Part of a small language model's weights.
Architecture: rotary positions, attention and MLP in parallel.
Training: a variant of Muon for these matrices, 434M tokens, 6618 steps.
Each number is 500 + 25 x the weight over its row's rms, rounded and kept within 0 to 999. Layers, rows and columns count from 0. Numbers have three digits each. The size before them is the row's rms in percent of the matrix's.

# down: layer 10 MLP down (transposed), 1152x320, rms 0.0977, rows 339-358, columns 0-159
# up: layer 10 MLP up, 1152x320, rms 0.169, rows 340-359, columns 0-159
down339 102:521493454504532520520434499501470489496509489491505504478497519507494506496515496489506497588483530504508492500474475505495498484505500555476459544524462521480527506501490468490502536476525525525498530506499481510536490486504508502504480508443496513488505518490493502517495513445488473512478502502560540531498478480483529457464495493523518466506535510499496534498514462515498448522515472468505488504485508543489481518530506484495504544491502514465486540561494536500499459487495501
up340 095:515519493555478534478483440528486489474500461512502499496481525579487551519481494534517507516511509518462501490462464461497500472508467508477508504492479520503525508511518501540519517499515476524515527511516514542520525474526505504453482507463486497495464516443485496511477533501506468496525465531456464496498513505451502517516506516545499494479516504496476509489470501477482512499493519480490516510503497477514498505534510532517523514491458521475531494473464543512499530474490510
down340 097:485516500540453542497539516519474483504533497521489523534485505514475484462500514515506501468499537494512490504508513511476456501474546491498472483481526520499560560533537531439511509540486468496463498504498536495521498477495480484517500506503530497486501501505488487522479505517500482483546514493528482512514534457553491496515511488460480530478492501498468478500540496496490468477552481486407512517542544501538484469502497464454516514501490499491499542547501462446496506501491507
up341 099:517511508498477504493501532526525508535519531482551498496477521508462517476526471471510487478508489525478458515503509504530493485495525521498513496483449540484510526493498577522493496517451571517472515535517502515546461530463495483523506490535508484524524482495527494486497495512515497453507476496498512450536496498539437469482506517529509521527516453488525499479504498503510471522479480489512481506502482505519506496446499484513505484473526497516516460554469470520535502508479493
down341 100:491485504509555523467491525491496497516500468491505481493496510514486476541514485490528519522540496504549536499492532526504453478513495445522537508515536440455483465501515507489514507503524477471535500446472536527496512527479524444473518563509517475513499508486498485515462515490526541525457509511499487479506473520465505508518528503479516494508517529508481468518552460530455537495502471495513523496470489505493495446521464518462502506464499512549562496487500496510511498517463497
up342 105:488477505501517513479481468492474497466495477509523504489517499534489500505485540502525500491476451516489444472504490513510501495548520457528531487508505480492454537537540509534494493492509490526499479497487504483504493520514486518447472455491484446479477485475508535506550509502529491519521501514465520518526519467472478505518557534481475480497438467532530520491464489501504538506533533487535490481475463498500498513528526474519542519498508541493495491476488518488500489500501497
down342 101:484498544538496489504483487506501531504490492470465456486513486463461498487504486474452543542518504473504503490500497463551510504485536527535478461453483467488519475478517489488529506533487461489498470474536510501523507491501517550463515503520483488507516500553487514498451532465509509533423470490500470507456477540529509465516514476503519509496480502493529473492532532505468520499487494508494507484449502548502488535486509517507510503486538489545491467483528530584461494544521532
up343 100:452501499544540501502474480489506487477514451529509489504521488525478515516480475464512501523484488536502456503534452481499513542493461501473436517508521523535472516483499510524516531511454478489486449578513535538498482473515460457453475499468456523471498480498496472490515506493558474496498470534493503485496497493512543503520475531479502491493479498494463468524490526509501508496480479528530495479502487522528534487480513495499504540489503514484504518460540515494496511461500498
down343 103:470507471528509475463480487503457499479514530530551524516497509483490516452518531490505472512500520517511477482532487493501510521507493530472461537514526508471518528491482543515508499515475522457542485511481527523499540521509487448514517517493518487531498504463526503483488540520523505502466522455445504525512541523477459549492501553524529506488503518510479529507479478521493510490540467505504488521492487504482512449492526509510522528517486500501487501465501531475454467507470507
up344 095:477510519520531527517513523519476485524536519511523438480489473516433494525497504506510509526474512502515544480531507495472495497500506516461511452499552512489518470490516485478484472508517480539507509539467495477485524536504478491500508508526495479560522505492502501517541491501484495504495490515515541505476483480479548507501491503470472463501494516499503494485482493533535475491514522482486543538490507524484539485549481482470518488515484481533458490533472524524560452481455442
down344 090:512491481493463437504474503495500546482495545502468556507528540486563517481522488518485481470487496507514476537480529502543502520495524510499514537512478519521491530459455481528511535483493517433551519453475520494540466450493500508525490478462515513473516511511477522491476550511497545486463503500506437542485480502504477500503477470502558548489475482523466519524535499471515526508486499547527474446488465469544483546469509511532501494518483504464504498478492453473466512473512502
up345 100:524483489509512483552517487462489502507497485502539530514533505528484522500506508601518471519489528490516446544510471541500469519490505469495531486498503450490463478518517531515532510506519519515505495478482525456495469519541490499511495504471473516556501494547505491495527504508551519488496514522494445489500467514549486508460470524470481506501509482455506530512493484513463505510468551481458496530500528506509491521483484494496515484474496530511480488531497524533518519504515470
down345 098:450513469501538515525500491560501467499525500511526512516516537489529480544503518478517504547504476543486538496526531480512501482486520579536472534496506510502496514482507489521484525479510476499536490516553494468480487482504533474460517507517523481484476471489501503533503488489451466457470499527487512470500528477496530514453527519550512503522524500544478496501529501502524481502475504511513528488495450506513521514532512428534534516441503529517489497456504470526497496478456477
up346 096:479517474482478483497520522491489499463498505497508492517438493518459468473466504507517497471436510495517510519497535528465509493531490471494502479561490503460524503493519542441501456533523502494477528476471507508488490516528489526457539535555520495461507493544533521478534527492456482507515492511490465508489529509490465527495530516529547472451462494498518494481498521520567510529539486519511511505507526468496549515517463466543495516520488506514500525537496507486538514504551496
down346 101:534497501538522496494457533519490504528492515517510478513529505491531509494529493512531488515529481530498439493487482470525534467449493527573467525468508506498470513479480492532528501492502518543500511550514494498519499500516480483561508451445475520507512511479462482535466485536531463510534527495504551495484500521478502460504465492472457459511542513488505519503520493498449458484484490493492445530508500517506502484478525531476455506503481535479478463489495488505433481509443511
up347 101:492503490468504502555510483552482473513465431480512529499477510518521499523490517535458542471475516495485503470471458550494556506476507492514515529482517513520450516542497483471465503504446505516527465530539493515516488541494467497486508517491487546501464471463499530496446508506547475564473482446525454510444504493516489464531483503478515518475454472535496506504536494473447514534491485502527492528519506492506461472501427497480491489481503559472497541467545468540531483504483514
down347 100:511463499542484469453477447483532529537517516465455455512514506506459486498528496490517459519508476480531470547499495480470472472486504513503485490505500524516542494509523523517528527546517505534456514503518517467434504487544449428464472508476494516518527503488515488470495467510470524457495505489480535478514510467496436494504486480538503499499569524515491460508509479485513508507506527513461513518501486512514518529483443480494506476510494491483510514502494515470531463521471552
up348 082:519476528475474522470481486555516494494533469519485522499501462495497508503511509521521487512508576492501459487489465487476527501478499490445508480490466468473520485510453507487508454474495471502491497487549530517493526510509512495517475533505506539523492519480513513485497491481487475509495522482492506468506439537459509501461500482498559482513506503483548499504555528517504477514500527500499480498526528507491422549516467540514508506460513496531509523517491466517486503543524542
down348 088:484523482489534478509485501433479482445514513474473465519503519491512512484500518470493512469503500524509509482468498524469451490527488525532507502474536530509463518466563494541476542516491509471543502487466486454506510514483493458505501510483493519517523498500498499510477478500503522489546486502533508510475551499497485502556506541512480519497490531498488528477458497492487495478484487566500495551523495503499522462491543485499528492552482486480515500499497485477512529479472489
up349 108:484445547535499518533474497516452488535484490510496507501463489520535525496441458468507477504512501538462500468518487519508495492529478472575547518511486497455451491509460542460482506515475463493556490559496510493500468482484474493490450476460508509483508476503525523498509521465540486458531534525519526517485535478470527480530489472498491508502494435526503501518506467461467489504489476457469467487506514527450494563562483511473512510539483494524518501481492537545475503514519517
down349 109:456569499543498495501503502517494519496509502507458485503481528526482492462545518492528514532472461494506523497487514495495471544500495466529531523462505543488506426527493489532506478511481475503475503521528477473448491471501538569510516471472545479442522534483505492508544520500515456531520487510486542501500482557471551508513541521477463555475546493508502510501500473479481509507466456548561501516489502489468499507516536480503531502549519479452477506468566554516543523488491499
up350 099:493525516552546486502532553514475489474534476445470508519520526487447504514538478493510489481474485516485475474502499498528532498471471475481503441486499533502487530477498480515534495520483454503481514546505484538485469487513504425457525479455516463512536523489538474503509486487499496506513461508497463537499477538501512506491516550530505472502470521489534482514529489462507506514486512551536525477481491525516469560535456485461510479526503475492495492525507538504480524501483501
down350 095:520500480504470494466508470487550482506475527508490516506450490493503473499507496504517517532518517512484510556520511465479488496476462481513478555511515505493558428535560491478452509525499519498497514510465475484499482491453497506492481511513518453525449519520508506489501504505480507549530524488505436519492522483478487465477539479498494518515494493524476505560446476531514514486527529486501473503458539509499510481485499528531444501495503501530482522508472537515491470534536489
up351 102:554506523520487479501572479487486512558471458523491502520473453542505499499460493510526488531452465483532502492492541490455495513504485478449485481501474509521496521515448508513478502523504462493498493481551499497528511486483566486541507461474473523483479514526481501494519460527510504500462496466519495515503465494527516464509505518508476522492490510505477531509497501538502540486491468520494505519524484538510461532464477469533490508473466469531460501493485527472480532488524469
down351 109:477521484549515522479488532488477518491516524482479488460460471552502494479533467499507478464520509476464503489497477485512472477477501518519497524504524494597488480449479510533486540478525517492518486501496489486459501539535501536484475459515486515554499539469535490500545497501534518517520526563489515498487505539498481491491512504492527517534512522499478548547507475491488479501453465485456501508483499508498482485525511498502517488481484520471473531501508486493501510492474465
up352 102:475486530531499471483440524469493469509500477482515491514492461555497500495484518483508490522508516542534491480532468475500506519522535522465470536494561481535502494478493545497496468493535524517519484520495518545502510536542503450465505498469509490518496497524467480516489497480499545507446495540483471527465456528501537519521509495531516502514457510446522492475540486518548549493486469512531478450484488474471448531488467499489510556505491498534463508542499493520479500509540483
down352 094:460515481504489488480468494564516545492531463506532448503494532498509513532496510470526494527503478481486506476509562509463511505520529508459529509506526500536504501448560497520517483489492489476506493536468481483491504516547500479500479479526514488503548529526520517451514489514493506498497486518490509539521524488528494477531466504494487500497489469548507489505493518525526467525520523465469473463470460492508544489487530495483481525497498504494497512537499496514486522508488485
up353 091:528531514485471495490534503471542473524472524477522472451505513483499468489526497503462488510504541478478493458483468453499529492545517507491510474512487512504498467524514458465529498515507537550505502468507475490504492492496517535476523491511448511540449453498490508519471483510481499502462520495511511494485481471480469510495501544494517488550499481505530480504504504492530552446496503463473390490523522477490550516472474477496512491512523488460515489574485527466506490493508475
down353 088:507476504511522453545473507495475484493481479509501511508506499511507531530517515506497487507475502524501527503502518523481459520453497459501467512511521526526450531484469488511531523504473463494484486528503510499484502543500510542511450518491568500482511487533552467486505512483545489558515484505466486517501518502506522511475511428478500495491488508454517516515521481509469454506516495569505583485495481547500501504517510513543498517486517519544501482488539464509487496466517464
up354 098:537471502498455534502491489462449506500517437564532485506508519493505517500492509502522527510459504477476482509509471521485485526528522517471493495492542556511494507500534501503497467515526491496502517526478515506508549501479469530487466469510526510492508500525524496458496463517462451510499437503533494491539513497492526466473500501493486485499497493485510479536496497500515477506459517497544511498505486463507502459487517479525482518477467474453514455475495520544509468501521503
down354 103:507490458500490489532510532509537501534468507496504515444489489478490495480486525507472487508494537538516478509492566476478483475540514523472468484488490495476490501494508518498518500533469549548522479517481495508484491505500522474481484549531498486482498488513486483518515525533472516484450579534480503563491504556468484511496504463505528508527471481520515501466555488515523504496472478482533493468465497492485483496493471497499476483561482510481497530565496481521498488506493514
up355 093:528489488473476488509484528531490515528512480486507479505522523514473477534487488474507483497498474456507503479477492493517524551480525515477492506529489500498486519549475472523533501491523451522491461516457488506499478490485513514447485492514503441479497493509532513456428500500484585491459544488517492505507488500512473524539495487458538515524477486487503480509512512558514462520468500501443489498511466479507506492493509502483484475513492514473505513550476517513473504483503504
down355 095:468468511524517451492555455493494528500507524486503501554503484461529530526517535478470516496513496528502469478476534483504556448494494486517512489507499465498483499507505506505428524510504497513483528482517507502487420471525480497504478530482508505506473509468489525520516520476481518509515502524497460523479562461506507494532537492520515461475426524509465494494536491514498504479517497536473475529550497492534453537499496509481520498478494488546475507487527451481514532543460477
up356 098:555478513502527453467555507498499458557477526504510552490485478536517488542487519525474515497494495507510505493442452529478481507504500462482526514511482494484485493500472499510480500469504498525485472491505484503524518531574502456479442480509467498507516525448441474471525475499494478503499461486509503525530486528463495489506464497450525438527460475533495496481517495505496485522500507485502524481547532461485488561522478489522511469513483490481553494531473571526493510519508508
down356 093:477517497500535481529453536469471502490474479495500488557495511482507486462506485505506508520477461454482482512529515546545494481519505478505512492509494497518534512501509530496530492516522483517524473505486555497491495483476540507497533531518504506495501490500507523498448485485510498447542503547512474481509504474519485473513491502499488492515508481487510486519498513503520519490484506521511495561457468516491479452512523477498486495478528532486481525541489449473474518441497480
up357 100:518489521523500498502466532510478528473473485495505544480538507496536496551531485478483505470488494507506503446533536491473488501485498493520520434490510499495501497499490459549480508500429498493507497479505477504539498527459502500462547474486536501480472459512484514488483510513497537554484504517538496517525493510482474487518453460489445498481489477497491492508537504477542478512506540457458498561496460517531524506498513473453507496517508456483456552531516477514499484510476518
down357 102:500479475514465471505491468519531462486476498475493495514462477494488509486484486510492483528551477463527510525490502528454528509522510480511514503429485523511531571493541519512539582494500505547489511530519475481488494509497498522497519516526463532503493512492463471494501460456473523507499517486423517534482494482539510535476503510479514514489539471512479501507508485514478475505480469487495492481487545500446489518503508518532536508463462483483492496468519517506495500513474466
up358 098:495483478468466534473489512427494531487485490532499531510480482516491515514461517506506491516472545469495518477523551505516489528515481525487504483526468506500490512499538495500507487504477492541498473498507493488472512540459497468473458516490524489457504482520528508460487505535467529519469491513523518506545487442504524513524481470489498434508473473503457475488513496541517470476510530495532506528515528477500525495486510444487535486512471498482491501505524522488524475546499522
down358 096:520523513513503455482502521500494496540514474515475464458517469519534521498490496503459533482525467537500491498517520502489499463492560486482521529479500495441490496468468522476477491518479554426485468515482488486504529473486533532507493546521501494527491494501459489490435506512483458468475516487500499502515521486488546488506539525489541495510496498496507483468521482475474498493508501499525495517506459517442455489490481487508539481509465504524531466519515512515557508492506486
up359 106:462458540508502494543455505490449553511525485467487520495495517530497459506460493486496493532512472472480496526507443479522486520525521499531522500515544553492489493506497505469508500513492483513489485456514484447496543513491520482507457468507483490541484482463500514528489509526503515555473479512570469519500497577493446486482530480486509520484471491497497488496486466471511510541500518473510462489494522514496477489446449507503494488477504494499525512470445502542502470502559543